Part of a small language model's weights: MLP 256 SwiGLU, 11413 steps.
Each number is 128 + 32 x the weight over its row's rms, rounded and kept within 0 to 255. Layers, rows and columns count from 0. Numbers have three digits each. The size before them is the row's rms in percent of the matrix's.

# v: layer 10 attention value, 32x96, rms 0.144, rows 27-31, columns 48-95
# o: layer 10 attention output (transposed), 96x96, rms 0.136, rows 27-31,59-63,91-95, columns 48-95
# gate: layer 10 MLP gate, 256x96, rms 0.173, rows 0-78, columns 48-95
# up: layer 10 MLP up, 256x96, rms 0.161, rows 0-78, columns 48-95
# down: layer 10 MLP down (transposed), 256x96, rms 0.152, rows 0-78, columns 48-95
v27 087:163125101154106212094099074128138146122142151176160149173157121132134125099112124109107115098146154198049160157109121104081082088135111070159082
o27 096:167100065134123098121101104138120148121118164125127160153167170088147152061128106097121092156076118108183106095169090150161124157161102140099109
o59 095:093133147114206145082126141132148137183127122148117102128130111143146149102146161094147163118135138135108101125130223193132166117101104140114117
o91 093:158157135133121171155113153132113169084138088126162162094105115063109131196078082141157076091141160140098085162108133071082164137054128155107130
v28 096:162120121170175165121131115082181092105137154064105113123169153081085124113115089097122135118137106128249150142150093088185121124126124066110143
o28 098:143147133153120117104123154103177177130020149094083119182129177133109082153109131130125102115099118080155160155150100133118129129103101198092140
o60 099:087149163174152142123145123124156132137153093168152186103165104127125164153134126114106131161136133154205054133077144084178156116106127149166065
o92 090:187147142111138149137110083183123081116174162139109073132080066096115112106132165131108132104080113136152171077150081115130138105155134067126116
v29 098:130131091111108112135137102093101149123200091116103126159113094125156057123064123077170079158091112092155100137168174085141084130118137118108134
o29 102:185148166121146127086127110079155135129074111140070101155155152114020145141172097103105104141109142150139136148157134156178162167170095089136099
o61 102:086131089106163131125082092150126146135162137108159125117140143119200119163110133107117180096118064185169124142082147089099112089155134149076109
o93 093:130103132105128054173177110162092154118108129078156126164168140184138083116109095137073149130155162113130140140126096178091058150113139197194147
v30 087:123138120134160122072178184130154132111154117179065175121184103079132116161130125174085120160108086116136124175134155081106084108117095079110070
o30 107:204143126144097099109147123114170172121131108123174163177081118102123176085130104108110121186084123083152133095112121118121105167199125089110208
o62 093:086170138090197138155119103085111124165106109158071151058141139155131111140089161151143155126143136179149096169119104101117096078146141203078078
o94 087:112138105159118139181109129173128131098135071143148104158125135092141099109107136103099141130148092090133111134104189158060095186113129140127191
v31 093:156125154140121133106180096151146067134142123195149211125132051145102198144090133105204060140104129133114112086156165064159133143096116118106149
o31 100:175117201075129201142150106109119134119164120116144133166104125143116192161120105178098127127123151150160084130162135169144127143123127142109080
o63 097:116109142075130141066131138115130149129114141119118124165134135071140103083116142173125178203048056124102151104110109121069123093196078110186154
o95 089:094158107194122141132125094180189074104092150174106130112137084123104113124158187115109124055130089113165123147151133133130167139147171114071148
gate0 104:149175136158106135116135094147174188080151117090142074175129146178108058155133151127104191131112172186134127113128112146164172110140107154061110
up0 100:137083124153117098141092160073163154196148149100124112103102150104105123181134054102164160140123101124086122124139056119091101140144146163117128
down0 121:157114107135081112102074107115144133143118100154113091154090156132101144179155099123119126125113105121053128088163058126160125030101162108115123
gate1 105:168195104098082104104121147105123139120131131145110101122176190197117122111121131133136127085224168150146085182088142116155128128149067154117139
up1 107:129164146147086137152140162212102118094111138149117075151108164123094138141129209122113137155083146173153133121076172182089127194076156101123167
down1 106:089157117093060092136107115141131131154163136203110070146167131149151103116127133120142106096110123134149061146113167095090092081125158158082135
gate2 111:114107173099113128163062082127136123101120181123129126132102131156130141124211128191156137199139150155185120128128176142120183148189120167104177
up2 112:035105113138112154115135074113119141077098155112117122106136119165124152131122119119090158119118162089162193133100102125116213147148175114089119
down2 122:155095168163164171171174170080076107162091150091077136136177111173143138126139133167069121133121138146123145081136124118177114078175087116146184
gate3 091:145083143146145109231096139153051165108103111169160135099145196151116188152138103114109130189097102096168140144099139137143079136121080112081163
up3 094:097126125055183099131121152101137192100048121144191124119089180109135109173135107123142165093100090131103068142082138090102087132159115081094117
down3 091:141179137088172144119101117100168135179135105118119221131121111086124180139074124141111187105136200190163081137127117138148109086084097097191089
gate4 119:099113122112119146147097105170078136187145116127114085145114147123176113155125148122092159103096142131128100164110189161138147168130094178161156
up4 105:198124168138099131136161079099134093093140117167149113124171206116128171168088096100142104127113156156066166121091039109180157167124163097143059
down4 104:125088119085096114174080182180124106157119098141094147127136135168128078169121090115078115118153158086109101087112107179125103198129138146126096
gate5 096:120146072176151132161062074067152143159127143092178097102142114108121139106140146113073148189138163143153130142086086146114121117171093132149087
up5 097:097123148130107174136099068150118120163128111100081141140085103157162150112076084153127126128123129129104095107106082157129192146089091143130049
down5 098:170152099133094092095130096126109050175066171154168107109127105105080123088153104098133155112129128103145161122098113135152134111133109112126101
gate6 098:149088130157092081173099165152102144127074118067114099169113146134130083069131049084156110070092106143109174151113115087042141081111086078132151
up6 103:037091102184126121147142135124076140192120136138132160064140120154127126093152207177107096143123177153162071107123105158137146085122158151125138
down6 102:191060131095220138120162076124159103140125114086157110142083174124166099135107177143123152139132095144103131181161140114150142159131070157130101
gate7 106:109170111136068126164171082085089119131144184091081121084136156160102147157104157148128152131155082145147174141163100101133172101103165154132141
up7 103:151153159130196107075095174091191144098103135140103142141091108230096120094106144107137093162103109143108108133098138095146136155148131081138118
down7 097:134131168142141171129156129096127087134161081128147121100130161122114151151129081096123111148133144115143074205168071115131133116112116098118171
gate8 085:099166177244163157134132123125077148088067098060099125150117117112092105149098154155121140097118145103154116103167089105084162121153099182149174
up8 097:123106178110189050115169103123170167125154223125087118076176126152066173200140131132115116153135137145122107102076141069128114179123127147156145
down8 089:111128118140112165149133125113111104126114104211105114178106163088165127086079132086175102124135075054156132091129117162131226133076121087102135
gate9 093:181133077086084106209143138109134085110112094063131093152120137189200109111136104118120129119079131112123166082155186100176137155186134122148157
up9 095:086137112148106099100151132094176166164178153064105137073131122093156101149132098133097116180074136063128110099131179100143094109113118162128116
down9 093:149156150105154124157102167144092089172171114082108119166138124119087075099150127140116141108150167112127086191171111101109125080103116109152105
gate10 091:165106198131075149167131129174103153119055106138140100093156134140147149127083101136128125117078067146103154162117127150122134114172152088165130
up10 094:140117119116138132073124141178164186173185130111160151143076102140078124096069132136097133135113103151080089167140091166065158193177088137164058
down10 099:069096085078131114110134164096121147094106111067127115102125145112104133105110145120200147143079129171073146113145139097110097105124120171071136
gate11 094:130122117141153130121106108157150098139094125142099084162105136137124152142127041173135162136097129129145054067146151150212171137024097108104125
up11 107:211089119149148081146168094153120173097101152118062105180127101086139149158119112100180135119171172156157123080139162088129100151147102109138093
down11 111:130128114076155154079138129102156143186142168133114062141126069178114160129173133176108071119114098113196151110103170126119114141090133076200055
gate12 097:128091125125147130128090108057154112111070105101122120129137093118117070086171105112159149170093099072136142170122118133168102104073176086102115
up12 091:165207169113085105101152120088166181119165104169090097064124113178124200179134105067125090128147081123079148138076106128118108157126159126132127
down12 098:086127099174068113113078136145118121103071194081129098131089103107113103046123064162098144125121158117118187152137163125192128109139071131168111
gate13 110:134162191181110113188160175151113149154133154129124138186128161132118094177141109116124173103143103163125136134177097131108125192102119125115130
up13 114:131098168179114117172156149180094148153155108158134153138131136149158154115109076143159135117094141157114196170098145116117095145136065059124138
down13 105:117119157179096087130123173114062142094096166143094115094093170144112111189108080155121160140189128137151152137143091116122159076121119105140114
gate14 098:166176157088095157179173142133141167093085149131121101161121102102083092059098171112121167169102114130171160073138090132132189152158124163099112
up14 097:123176112096102147106116157158077148122142164145116129100133105181122127184125115105053148128104107096184119121136037103110177152118130144086173
down14 094:153145140134090139131106131117184124092096103123154141158121125101072091106109082113108125149132102124194137140157137137109181197192142127206117
gate15 092:087133162169105129117088142102060129094150159139111098090149090147191116113167126126125042190096102139090089144156138125107148107050115114145106
up15 096:106146161077123142156161101083128138166123159116196137118089101079141125113199134128170143140146162100098111073147118110151066150154098157122210
down15 095:120132106084128114100128123177119133091165089157117139138108144124112192140061079097118096149110136113105118100091138102050146100093108108140103
gate16 097:189140137140134127146189120095150108098155097085205129143097108099098113091119086115101100110140099146129123062072108138147118139209134091156124
up16 087:081139150126128174154160119118115091151119117124163179138137123150173148119197135121178144103170128115109118103047148111163128124113161204127134
down16 093:120134139113155185194112197182211151184150092114169135127164112136121076161144136146187154083097210087159139115128106145128158128127159105145168
gate17 108:127145092096118134142178113157098097144143118142129077119122121159189121114123157055206200061152125106131165127111102101171131123095141149097113
up17 091:137150139090097134141133110123074157133144126101133160103155170103070138138146168165122118185157140153154120143132113131120151059170136132140044
down17 093:186140137144085177071095120123100108107092145147149098121160139142164124137111096052132110078074106106123148143172103117166147128147146164095120
gate18 092:172141124140106097178122152145116109150134135157087123075094088155156147115090169135120114101098148123090147179113203094109082116109152167138099
up18 097:132098125120179114148081111136135164146109093123165085119108098162098108159150130106112189140169163074105123091117028094080082109127149064157123
down18 095:154148155180101135158068180116104126173124116143126107150133177158066118106100124114147114111115079138098108164140156097115192154155133113071127
gate19 090:106171055118108121073156128071148135131117099145065133058111159198239101146105125174124173123153097148106106125120111136108154125151124140155075
up19 076:109152126161090137118113061123151131175117106169100104149097109132089047138151157108107134193077128133156139075145119130127145161151115161131106
down19 091:112203154153112172056153122063137157137116138134152115106089103150158126113122112190133159068171121138093163131068111117133116145120069122153149
gate20 090:110137101159124155122063166160083131175120165104095123102112100105145131028149093150129106206112211119141184155125134140074101059122120141111149
up20 099:178174110123090075082109166114114178111191091150150116174105102127097091170137141145112149162180169148094188137095145093079141131123149069043145
down20 093:106133103112163200126125160146115090145125161133084107157073099109154206165123094145130146142128133100207111120108121169134112100112152137170180
gate21 106:153127050117084110166145097144137117160169092100094109134092154103125119157158161099077197140106118125164097150138073152139094123112170121103097
up21 112:026148125150090114096101145119099186141157135131117161112115153148081147105133147113090109103076177127111148138116196097098094175093128102190149
down21 108:089201091104153105123114170104148127136155117100099159127108114120109165151092118109105139124143110113131102143150121138121085125255139151116095
gate22 102:147158148122046108153106073087096094165118068138074112190122074152130114166147140131177087154088119169142201109110117115137129082155119130148044
up22 104:116103141149087152123089165113113122174099157116152092099085091136108148167068186058118073144090107153158175152135105152152091160118136150136106
down22 098:174140162134134119135135136096154137109106102143116160121111138111121041111169147098123101127114120134167129186121124089152158079122136087132088
gate23 095:157146087138146110114197081180116125114130128145155134109116128117158120102119061145160074093155089123146083114133080068109186169092083148043158
up23 101:085127137114199074173114179167102104098081154075119090144162134123109175124152096117171172078125160144126128148161119105130148153137172072116152
down23 099:103156199129134142124072134169174100118108101127123086139182202109178155127135152122085094101143176154109163112143141111190135155160143128141105
gate24 094:123147106130077133132102098177127143120154077106120129118148113089100094102088149079095095031064118191125134149093176152091133152073125180055139
up24 103:108162112104130098191132148115083145194113177071097120167144135097117138119145050140170097143182158138116142137113113127166134180126144091156092
down24 096:157143153136113112066135144129063155168130136104138102102079127170156111111092104120101060092164142098156108121103071070150142057142113133120163
gate25 107:128125130104142142150111112108173112139164115103077103106145154119125159042085166102115166143117076125131102128114169066091188138168132105162121
up25 108:106206163153089150147084099077139061122155154101051164102130094128090099075156089132190146168086177066116148126122128131102110105150106076082138
down25 105:132073130140114106090201144113140144109110144123178079139105117171124108090154138120125158093135163103178092193078155153151154152123138108086120
gate26 106:042131154127046138139184208113045113166092106113086123116128159086133116123171100150105106084182143075139143134153090130136125065143194119133149
up26 094:110142168132141149100086042149174108125119099127087133105096114142159169119138115089121113180075158167139075128115184112111160166107106080082135
down26 096:083109165155117091130153152182168098133168089125142137116025051118118092116121081161123114133124150091142098134127103129132157139088186194113185
gate27 100:139110186159138098104165134139154091158094083132112073053143111189164113102116160069166156119126115126151172104161108123066140115109106086170150
up27 095:163043135141115126141157134169098181189122186122202143083139121117164106165137142120152096164174151142126107121152168147073126131098147075085128
down27 100:175077135120135168101115111120133223129136162108151128142134108069119133165186170170088174126069118118143146171160145079106186130111098148132136
gate28 103:194108140167168073132174148122117147142092178202079148118112160126088116163140152165090111180131096071158085157173125117149158136087089096115107
up28 104:149115145159157130144160092110236133095116134149198117152126133185098140188116115084177096116171095112109123102095111114094141202116083133168162
down28 103:165145184124167095122084080133106106071146163179193116135070162133117109151100140102117160133148088174071146161150120123127123151124102135174171
gate29 100:098129147088082173180073164114189133121112086131084096173091122141106139158129115140110206142073079170126080093122204104114152122126112111114111
up29 098:116074135182163187138162162135121118127131114139113114105103168100100158071029167132166150115076098094123141068138149165143109139149123140145171
down29 104:163161137124124154115158105137061173140145104121101122094138176139121184170134121085102129125162132145163143134128091113161086077090094101173141
gate30 096:137095061088161096110142132143067145145094122165092095107155098118107113115125127140191081144130158150143105158127107085136183124116084125083128
up30 097:134071145148083157134208088121138091095140117092180112115182077146144060113123172126162100102116069121118127142136116133146104096144165079145118
down30 095:165116212139147170186106144135153191170129102123148179165123189123153188132104127135094141112121147108101124099128095133086059101118118120152118
gate31 106:134103130098113139098155117210145162093067117176109077191134163121121119065125129120142097106143161140192130122097090182119119101126086139094128
up31 106:085135113160204151115109083132094145135145139133166071176185117153163172090060149167106080141165107146130146157175164108206152100116154151142134
down31 110:078124086108138110082138150143128102125112166098133080141152166147139168070162135120082124127150110156106162145128154181115068072143146128135098
gate32 091:148174095140131182166162134119123129142086126093105099135074167136148162128148095089114119156160109137119162121215095145161161109117116115163114
up32 090:121108154055114158119129122113103132120158144122157164187133162173163039137101181114173086159167104201109109137122107133105148110146141191071115
down32 088:150130139170115136182111167145123053144139116074067139154088153068144133204139116129132102170103107120127130124126159079151087132094114124094090
gate33 097:134077158133134146170134125109130181144112185113155152112143129109144153157132189134103195162130094071155173088142105127133165104110101128130118
up33 097:115142147122131086184151099139085135096156143099133127110158152130131144158119098171115151151132108151157178156122107107104054109150155068166140
down33 099:119128124138075104123066132087128127112096159127171139142089107165093103125117128133151138130127078075184128127080132125119104107111101093104091
gate34 097:112122070179120117153093127106131100093120109164148091170144087105142167148156161101111103134152119183167170152153150062101106146119087128139134
up34 100:167122138107103155121099120066127110118169103124143118103126090134132179174142128152109082115124152177083128088131168100122134077243073114104083
down34 105:109135130186129126092141151131169137127116114184093161154121102116173147136163133089156124057136119136197135149152108093149139141101090124144116
gate35 095:087085195109162121159132123126178060127093087104144111147151099185183196094084114155105165127153066090162181064138141178114108146143132067128108
up35 085:113148074096086145174139167126116179154109106094159141143107222124137139140103102098175142092097099127146095137120129084128128119130107149064179
down35 095:133126168167119124213136101208142086081065111092138105128147095107183147141144121184078120083061123113137152061139129105106079118155161109116120
gate36 096:119166150118081130182127100121210126134117170083101118122176191163113190162121146153117147098152102120102162134132110093130111119124136145068112
up36 100:145059143148130151102169180130100124142126122135078125147177072137132037092127118099181144159137132090077156122116118132158120074095094108099065
down36 094:091116080158139131147134174160133114132138167135102140069098141092095140073171179135185103132134137147087120096125124122171091130123161198138127
gate37 100:101144119081097083140081093124106091146043084125130138139162131076089133120129102115167069161138152104121161127144134142103183110203059089128050
up37 100:094124105093137112155078112171145177169085140061101106138133159080134163117143111131118127121140146147163107089118114103124107084239125087115091
down37 110:128156175093101123096107162157150103140110134146167096102132149092168171139107115148119122111094135150177128098174145131164156133176174109067123
gate38 100:117121176117136158107149151118146092142090123112142140137124172065124129104215154072102119100092136153181125169148105116134118170100121100120108
up38 105:086117169180085166056153130166127143151124094189049123088077101153112075111086108174137154193105160153083140093143084131113153100138103085092185
down38 099:139122106153213127165123160206180105146138166131125138119097178110159115111141140118115159090153147093148132165112208074138150190082130160106091
gate39 111:078149176112133114138053152171079098121088144091178138077092158164115142081150100118108152120131077095183121139146151087026142113172142120137158
up39 117:117123105137097098119083093171164120105155106151149103095132128104098122155146128087049154167167158099140163132126125181122132115155126135189125
down39 114:162114139125094107151115138122092093148149107124125124119195186117152161145105156144121171134158135107128122118115142122144083126098133181174099
gate40 087:081069147187157158156049117158153132117116182153112145146155180137121125145113117105163140091091092082124125116126121133053159090162117138088072
up40 088:166176074111122117119175088128093113095164166119161112168122107095193162057189137120107135141079104181117156114128138118106136152084173068144126
down40 089:105047122174091175085099150189115134149161092092108115118133173158144085194110150183116152127132134096142121160145145124117145135148102122149131
gate41 102:161156143151053134085070083133160133118184081069194176167143115102131157152087115137092179142142128135117150092105134074106108119156082124110131
up41 108:130140100160142144140118105126111119112156082142034056136088103170124126105080122107129123176114102142116154132105102163139168102121129101143099
down41 108:154141140131119120150130127097151119122134069121132058146150129073125066088101181068118125112113114116116094141123104064137153133194086095128106
gate42 099:067088135137134177158108113110127172155132115126113119130183103185087141120117108160105122151102071129140169155126151148166069028131169116118105
up42 098:126114171131177154144099112156191110183097144118132083098142116092068129100116104204101149155147142107070086188114171103160092167137111201162106
down42 094:130096114126198107113156106148140123108108085150079112095129116079119076104140140130156098138150127146079107149148116102077130125183163071067157
gate43 096:121135108110110096175136151117119161070150085126127134075091163157165191135114152062070114149128151109132111172133185170096104143135125099154079
up43 100:136188110193171153112167138139125110148124146039101114165121140160130098125092145150147158108153108166092141056065152145160177156104122162099110
down43 094:201126147137149172104092145061098130111088064108175144110135120152143103120143100099050141099145080172087090059113143076120128170146095176140129
gate44 091:144107164096128120143075092098093124131173172162137116181116107111142182124185167159135101184099096066123111131108103122128131053149149139051094
up44 085:119148143151169131137132138149122122049092094062110106129134124197169107132105115136101105088161170083100096099118175109155131129125168132103110
down44 091:163119123125144126152182180170125102115098087113177114065102165170082181115120132108139105105190175223171130120148126204110143150143134104195166
gate45 108:188152099086154103092175140106129088174113166157196152192132150114083124144160161108066183140149169121122174070099105108133143124049147117140143
up45 102:140107093134121073124151075133131178091106077090191169141080116111095123079161112126075112123117126133141168163199104127082127189165122095105102
down45 110:115123126185254154078112136097105151115080130135127153137102127133139121117143165128117155167081139108074116104077151072110140165081143110137155
gate46 107:086135081220138125140114110121133074130131139128153115156161128182114152093145097116092102092123142142122098176112084152087142110079105098075156
up46 106:096127091107103095154147167120080154131103098067144131140143143142170144117151134080156150148116116142127072128126137152157156119129180105142096
down46 097:154097158129130155115143106071143067132157132121107066139120119122157102135116102093148126143103112140111103079138182117164120139129124111159105
gate47 095:136167161108128122209140139117101092110117183159154194158151193156129138137144165194130141098082092168159163125143121122157144115133137144158112
up47 091:154121088167112159075081084119154121140127131119147119065178158118103204156136114103195158108099103104134074154151125093117174098093215138136131
down47 095:104124130158107156178177135146092162138118114086155149089134109134154124106193133125145113196133133097135185113140131192168146061151100128165092
gate48 094:113105108131153101098107151116118124156163116107093118128165143097113115111152132122153133061181163142158062059123147124152101167125094153136145
up48 101:112087150094131113139103119155045121109167136106104117080140158072103091065167107124143115112181157107069097110119147166108108144115141190041111
down48 095:143152168162125168142184067091147153099111112133081131132140099155149155181178119118101107097138110157074106186097144122154182105119125089151095
gate49 094:140141118114175118150112113170175151129141125075072123053116137096170112105151156067125125144118113119107116142209166158140137211199139173144156
up49 094:099124097178126210153105078088120114132108108080095161116087128139126075148085146190159149151123075120147105142149092149114125144167152137153137
down49 093:069082105195108131125084125129116164133110121106043078109192135141139160130070156151089137085169127064123169162150104137147109153101120165119074
gate50 106:094163124156120107119154114105144157132094119081179203096136152148081112101168087137095169122123065131169186077184113090114125126108104119092127
up50 094:158120089107106137076089138095064129163185117096136127113121128152169114111080127111139090114163181157108165155129100164145128128159080114195137
down50 104:102148092175102134095115100131099110060130107094108111097096075128084091142144150156077081153097145173119126137172102131108145163151138138165100
gate51 098:145092099182143101088108090101113121121140133106066082150063140088158063087155084202150123198106086125148097153139149117121085100136152127107158
up51 100:087125166099165112129152145129139122096118156111110043136099068166159148116138155148197109126192098057099148143102138085095148186179123132150134
down51 105:099187137126078179202169159131133133079200120104102173134155074188098126133158124110186126093146134124198139125147116108159093118116134101137127
gate52 101:142130167151154097099108148093129127068114111157132075153071180168105108110179150108136140128134141077166140152143189154116202158097169110128088
up52 106:106135124149092101128110148100105038101113129096167055139114129168120140140180155144118105132164091086127193156111163184164141092133193162107100
down52 103:105170070110084126138075108130130119134159147128132116130101068097111090150126153095116133100182167124127147147114142170103149119132206187141094
gate53 111:105190113103119157120118144096124200081157126143094083133103137097103129121103115133083137120142061176135156068133156139104122086183069101111106
up53 102:107146150140137080104164066102158107094145099118174129154156100133163138168123163160067172132130161164086151174066138112083171159132157161116143
down53 108:158140110110192152091174150054148130125126139111101092151101172117086123146074140064032079113071082121099125091114119062113116144132082123105111
gate54 111:084114114145049085107103143179142101074111063117156141116154154158103105112115166198141111184136189115167171189130114108139121057132149118094141
up54 110:135151192120156088136178151137123090128148160139128090138096154113157173161154122136086095129158056152157082122116071116168131058085148079160051
down54 109:091138100126140136146165111147138095154123094117142086128133238160149116151151186099087113141115135158118126100100103085053135113107116133121115
gate55 098:128164088157108109107169162097153124121121083099118085133154110107092064146110139110184140167194126155206106088162148088108119066121111091130124
up55 102:112177100169124141080129092098159114142072134132078116124138072143095064151140159082135087165107112123153038125174138083112116065132126136144167
down55 098:117156183109135110114154122112090099158137120071103181114149087121140105105145139188113159061132126081076122121080090138142080124169157137124169
gate56 104:123112136183195145120109157138143018155133084131143179088106132112098137160176164123094116152118137132132152172127171145210128183106130142112131
up56 101:193124134080099156100171131119116161054154143108118125113148145099122087087102141147128107149113141063146091130103185101130120185097123102091158
down56 097:144150083099110045075122114148176103158184132147137103135161130121107111145083094125157154109050115152117067076117104117131102087204125093139067
gate57 099:166094092090129111181094061110145157108068185165103105192126119067118136144139140137104134115167120171132139098102174074107101113163064095105081
up57 087:137096133144132057158139150073187144120068212165147122153115170093149145130132209077102099069164125119109135142102175098111079126132098096170085
down57 094:090128188182162108126118170092116136113157150145111129118161138113126132113106118104122159090114141115102176168120139163150188115108226179165101
gate58 098:155163096144101101179112111176127139139139106180162102138108122117085192136128119169120159118086085156153144130181183186112143106095157091117055
up58 101:062139138124202152104146166116163117182140169112134144126127124080102122122147108170113104181107188136163120110099130136064181098106107147127184
down58 100:127072126085203159109145126108135148125119145064089121164109116135148127082163144187155164159147156084075098133142132079150129126152083094155188
gate59 107:089122086088121092128146145180110136120124099075136106114196139121152066150114132154120176127125146063166111072083109114108047102152046116122116
up59 108:128144089165096141070180115099119146152120173185102157062113161091060088122161078103157153181082163100089190103155054107135154141086134102129126
down59 099:142088135136141119113063088129116145104134160181137138081150121087129169122158157153091119082165064141118120076084154094132131082173131083081183
gate60 110:130173134076138140145147111110085161164100112163138126141090149128150073112113174089154160111190168150176061159143092159096148153107136139066138
up60 104:144180124208117086086139146081122127111180154138117137177113147153077101124100119091141142077147145147114125130170124132139102136080141101180113
down60 106:093078141122122122149178090133106132103192091125138097117112118079131125124110137124063141137102096114164083147127137132120140152144125123126143
gate61 101:179132103198110161123122129142142122188094194149053118125145141139103118098143100201158122138155175162160123168126111180151116070118123132125127
up61 100:122133091091061111114157151139139153105169113139123080153080176176132094166078118130122104123163122121120156166118076138146025132113146120149107
down61 093:104131112117098157167124171120175103147152146131127110193179117163128102100115154108090133134074111103100136095151134078119123148102133107186114
gate62 094:146100117144143130141149107112190113126167133168143152049139151145110122111138117131067119156120052140160087124184146110121230162123170176149133
up62 094:157126156125163123153076185151182136133076119091105156129099147105076138168106127129142068098132123161116101104069103117141081107153164073107152
down62 091:131129148116161212129171064139121088135095173105141158118111134146133206069059095100099158134139143125096138099192093154188089140106127085120144
gate63 107:126098146106120115136093169154149142161172065084093119125146132104108228123140146102101164203080046069187147147092172144127112117126189165114094
up63 109:121104166144134146142121038134128196109152080156128112050170169143168150132118100144092143095090121142175141122090123163151108143084137166151143
down63 108:147206126104116108150074115118120099107182207122145102112196104114113156107118077177134184141167128107111135171130137154161150124150120117112123
gate64 091:126109163142132176105107138105146126107182208157094093163151151178104087167119075143147097153129132114181092163119074146103111142190096083096120
up64 091:157066076119129086151124089061088107106158123120114132106203078169100124152140155165109087176183167147151116112135143121109169119130103171138117
down64 093:120139124104148136139171124092076141118180172181146116072093098131124091110116167084129062148138102127119118169120096078063097066118069096125105
gate65 093:159170159139078146099120104134164151117143121126132129147089142146098093143117147131143115133160117104164157059091163108145218062150095187059045
up65 090:171153120138179147124138159095134112128069164107159109136158070127184186111111146069119162164156136112096100129123100154110128150138128182099113
down65 104:123115175131232127050115088104112084180111142122129165103171062140120108079100091108064131113140129133091151149153204139134140075131145161128156
gate66 095:145133152156162173143109063170135106102148122099083132126155094194142160125048105175173167120143179096182108136108099162124066122144119127131100
up66 100:161155124152093150136129112152173174215141128143125134131113152114188098165074126165128076140154134128094139106128144109114076081174089137125158
down66 095:112073154164089143119111106057100140126146068087121107103089113097117077117169106142201136120151104163086113150176142182128117154123156177104139
gate67 110:138182140165159089112060133137146144140137116148185117130100137094117076119135115192055188097122110112103113104178141179096165104111132100106119
up67 111:169135187174151160176080131109166151122129119187128062096169133157161166123104080135092127146173171140108137123144111128056140159132116159084207
down67 112:207118140075105101141147116149150189149110159142212067125128104103103115155090173108121108116135130136102103123154201136152142105104130097146107
gate68 109:083136109137094105193081158121142177115098128158152123094121108163141158172142148131194149171146105161125110123182141110152095096083144202114063
up68 107:135083111131137137121137202075190080173107189142124132109129173119089108102111089080141169153081122146145082156144102130146148165124146101176100
down68 107:178069126169143123125144159107054091144179134160166100121105081125097118136161062081160085091095146131068086176124110094129144127131137088184101
gate69 102:095153199148157189166161111091136118187115146080128175074147076140124132155184102119106102133081078131109138084088138106081130167147175189105116
up69 097:124121114127142104083081047113139166136163121123178193156108103150091128148159142178172097156149121121141094098123165158126141085113121146132104
down69 091:140121155142063129141156163121095096128160100094163104153115134171093100131128122107112107154133132077090182098142205143063142080122118141133146
gate70 101:161158133062090143166103158121130071155086118132106135098128183114074117039100101106122056070140113171090136111122122143130163182111130172153079
up70 104:157115163135088136150097105124132139049088129123165103136108098092074065080132154173075102133116080153145131145150111126140101086157123114110087
down70 098:146170100115134146072123131099052165109086201117180153120087092110121112136191135144146170144148110097237176155114110091165171103156141128145113
gate71 090:158151096134154089184112142124086107111134115114110132082076138160105161120134121135090121070145096161089160127107120132173129156106076083130163
up71 097:106100164071154087152146079127090137142082161150118078116120112170196154094167094122133080119146113168162190122094120129183153101111139055111139
down71 101:120161113091139120124157108176100156087186115129125123098160108049134109132181120115122089137105101107081141157110157099082132115132135070134112
gate72 104:129111086100149068076095124157110154102117078106185118142105157096098123093096111167116141152162154136178165078132068117078180081114175125129102
up72 096:112140141164162131143185171100167098142124107108153130126101151086162156150127083129117063069104086127089079125145088178131110062188133137152112
down72 095:114128154211163128130106108082133126146184134160023168104111115194074132115149115126155084097114062160090129163134081145173134107146155190117149
gate73 101:058154126101032033142151113127112156191139172151113074147089106080160120128123101144114123114124081128148127164110099120068120114117074111179138
up73 110:128124133161079122147141090125109076176126112135143125167162129159189119108134096142082089091123046170097164141112145138132137089110127141112106
down73 104:067139136150118113142191128136109142128119103112084115102121119095083096147085125099099145079167156079139157167147130140177117157126150130153086
gate74 103:114109110107101085105066117147127141130121156139136122093109094109131123136111183104067160118145172101184108061089111122136116114150101128105102
up74 101:136113107167065087145138140104162103147232135169127110108162081110180161147158096158150093117157117161106179143092101148061189144135123114064151
down74 101:050139136097181084120157120132124117149131082134087187111113092097100120157153144141115138098115129147118094159120091163134175118185152151112083
gate75 100:148135111135165087160090131170113117151110146104099108160115110133168122193189117145144088162113130141161166154095110159154089133140100150055079
up75 108:125114158116124115192175121146152133101107185146167141146103193125092149145182121118167120128170101143159094145141126124117072122102100093088183
down75 103:100147148087112135129102146192086133167140099126159113080071144089114180104134129124131157142097183091218177160126107151159104099108089096137164
gate76 094:179158130126117173124132095101116098145162154062120146144133116147091087087149160096114103171126103098158145160147172146108054155146137222108157
up76 092:113170125082072116135088088080047170131158175142108148176110122127127103117146138141137126127110129187141098109108141147117130078161113141089159
down76 100:158123108148126109162151120106125180113168114117112107097088184114060128136159103129116146122126055089215170161120114090066155091141126141132096
gate77 091:122103159099133137204139109165149161131167066149089164106153148072126083067153126138130143120104147119089150090178158110092130103115131193091143
up77 090:083114124201086136153146139111117109129149201153113149156151123107147096106159112070077110111111123122184106164116153174156177106147132162115137
down77 086:157073136097120117157182088124155170101141126115161147095129117094175122123144109185080119146154115150085101155133157151057151101122083162074094
gate78 102:063104080140087144152147121206138148143120158092150126085110092105107127121098097133107085166098053133149130106157106158183129128125093167077195
up78 097:097101153063152128116134101109123166131141081139099115148162150108151142196101103088106137119155094179139130084068149054089153137082126130128066
down78 102:145189077143167106120111138170108173192112182101171076176170156196123094098117156188130145117132116132183128111078177094151063156133137152169060